config.yaml
num_hidden_layers: 8
hidden_size: 128
intermediate_size: 320
positions: "rope"
rope_theta: 10000.0
rope_fraction: 1.0
attn_scale: 0.177
init: "normal"
learning_rate: 0.0083
decay_shape: "linear"
z_loss: 0.0001
Each number is 128 + 24 x the weight over its row's rms, rounded and kept within 0 to 255. Layers, rows and columns count from 0. Numbers have three digits each. The size before them is the row's rms in percent of the matrix's.

# q: layer 4 attention query, 128x128, rms 0.418, rows 0-13,32-44, columns 64-127
# k: layer 4 attention key, 64x128, rms 0.387, rows 0-12, columns 64-127
q0 094:129120147116147121162149094180133114135139130115141169114155132150143159137139144173140091083108102113111134137180139143077112157119170119149134106137182123105151098110127143135123144111144126
q32 073:166147155107148111148118105158114101110112120128106134171185078139166155162115145110116080145130140100153108141131119106127163108122098112134123128140136096152144106139118120136104142111129159
k0 083:124180142139123066122117136105122135134111145156151118143181133100113137142120142135120138123116161169173094164119141148117114128134100113119136159114113096103090093163148118135081078158147164
q1 081:125164167111167126113137111143113135125137152113133153094133119179159148159127131139137097058106099138139083138127120131085119179131154122156119146117174107119116104139102144117115142114140158
q33 051:143132144118128150112112080132105073117144078168116147143173128122127135137111154130079107169109111113152146151108109061119131157107110145124132142112166164135149128082188076114128142127141110
k1 077:138146150128130083118114112132132114128135144171130118130157121091143156149135155160141118153106139143143132139114178135116117158115128078094107122130087101092100098160153153137083103164103151
q2 087:090183119098145109140112143099149153103115138159093144134112110136138110134132142172131107140132164158149135137146086153119093157152146154137128109146136100144105149163106129116112124096138137
q34 055:104094120097142138125126127143167126143135167104121146117136096142076114130132121169124128097122147117157085142143103135123204129135152149169150120111113138119118140093110134153146088135151165
k2 086:103167106119124133133098100159104167098119138119147099131120123105139152161159133151083135144130167160136107148118127123137116114138110130162173107065127081123119120166148108110176095107101141
q3 098:151110151152066154186093133114098099127167155157105147140139120119091125130121123101158154151115159129105141109147151085124153151115131170144136099161087121122135139080146143121124108137126110
q35 064:125114169125134123146139137111126102093140071070181091134130145149078147133157113137150151184127110111125116073132113170144094114139105126094145148127098157140118132136110093108133114135172131
k3 094:122069150150113130151116158119122133108107140103155142090110155168134121078162146138093146140105122097118160136154150079096144119147125165165130141159148154084138100136115142143141108166146113
q4 096:105170127120167147125104123124116157131088118134111146149087105100134127124167095126105113096144130158162127123174103122114101120106115137140147153146136139156145096135107112109101098164107151
q36 064:104120129120149073134119126141136095118125197125125111128160076109125119111137102123126097139129135134136097174181114089170126144127115119156127125088141135129111138128104129132119141100159166
k4 097:150125150098111171106118128127112117121131123103156112112106101126111147100133147133145081124088091144112149148117165106110181133090149130174108133102116102141126173132111103130135140111123106
q5 087:140116097151138119109097178100117143111163127105106101110109165086126165106141106132105103157171118113122125122134131165141124136170110117129189136135147120112150129155134115100153143100090098
q37 045:131159131150112088111101107098118111133166139168150106113138132122167155121160101134110097157124106158150109153127115109121108123140101132126121095176163136119145110128115115127150153087128111
k5 080:139136190144137147125109130121159128172145108133081100101109119127094156114150125107150121110121100127145149135136144102169163139128125123151149111122118149146171147109142140141117156165144141
q6 094:155125149123141132117137112129108145114108127112145162120076160150100145140070136137161133082091116168120125099138170098109142098108127108153130156143175135140150101096091138113112158144141134
q38 059:123135138133124132119122152138166140105123128123126133155117167085145122124101143145111113095143146114212121089161094149106116097093107131115134075134156134171147110126093137120129129151145154
k6 096:128123162116134109135076143128117119139152136164129148140178099157132146120133130131134129132110098125100138147098161151146168120164141084117077122123122139134132194127156118132146113102140134
q7 093:129084115156103157146127114115158162086105120108116133136136154162127080131174116123110108184089116114136158128136095131119067127170143128080134135125158079118147118103104156150169148158154088
q39 070:161099135125104164108122109149127125120110124123135142093129155192142164161136117129150111173103110134106132127142140114133098125171109127109144114095130116128103120093152098098151145132154099
k7 091:150133147124068160124106129132114120132125119123143124128117165125122140153111125092154118120117120149113117130152119087098148125132189142145135140122135140082139138136128103121146118112139106
q8 099:095114120095137134113130123110129171121158165119094118141081156081114117104145143106154111152126118158152151132151150100181101141126117097124117126146111170158148131131132077095121114115107158
q40 068:137135144100119185128131134154129131117129130142080105104133103112167139139140147143092139147133128134139123100085108116138099121177125082103155120137106157142128156113109124125137167106105150
k8 100:066127162084193131128117129113146111128133145122098133112188116128119147146115122177129115103097127115120148086115092191164135132162132105124132130105138130160136154146136144123104109153139142
q9 115:169143132125114094142107119173168113110116109105133172121120119177087163150122093118140107122117155154145147135157124105088110137151183117132110089097117147099135094202126129106129139157164116
q41 119:143122183124118095121145141136125140158151128097151162149100132135081116104134140140170120130075119143119107133186100147118100136140128162116102114121121077080110114140130129089128088132182082
k9 113:120162132126120114169138155104136130141147120127094086114148151141133125140114140126083189110081126151088151143145117107137152165124170130151063141153095116111126136140115196150104132086158124
q10 128:126131158095128142097087165118109141091159138156103130154116081100166114138120161106145122183181111135126136126111137144189117147109125132141118088126109114144124117104125091138108153082063149
q42 144:114104128097147135115117144139126114116152092128151115120108159096123120112139090130130109110170115095113158087136143139146149162122152094148134154137079173128168120106175114129122134133103139
k10 114:136112112120173130123129160121151156139093138146114168097131132151146163146105078119146130136122094152096153150127108102128092148128126123120073137150145074104158140139159152116088144107151149
q11 097:095139123118137175078147153148144111144114116141124120111153154109155111132131114104121167151138138112148135125130088129127135167119126128135123129130118145147106128118111110168108140144137122
q43 135:105145161091120135121138123149125127146154142097079081137136114121154134161127114110106160142118119180094125123062103137165138159138123117175080177134072132128112171118149109113138124120154129
k11 104:162115120135092095141149139106139124113132091133130077173123107123163084130113158145121149124127172128126113147109124139120156129127132122179133115108067142120088160110130148160130116121128112
q12 114:140158114121087130173134085154165096100106109157130127126105124175127147159067157146112120112078150133150121120140135158103092130135169150146043127108174150105112129126163146155128130113138127
q44 120:146150147131163141123152152117114098125131114135154134086134100123098171165106140174146111105151130140094086190101129162155133141154129084128062094078121107123083184136147103119094122128107113
k12 110:145103116107136121081131122125103184121129169137137151080164100135110134139086168164107091129166113158130137128106115147133177140137115128099126151096165125135124140134119119151114096136156143
q13 103:114130109148099134145119120138099114113130156141181139115177085155104167160160136136119137111108111090133121133128143145097130094109142094102114137102150100142151133155138146070135096120103131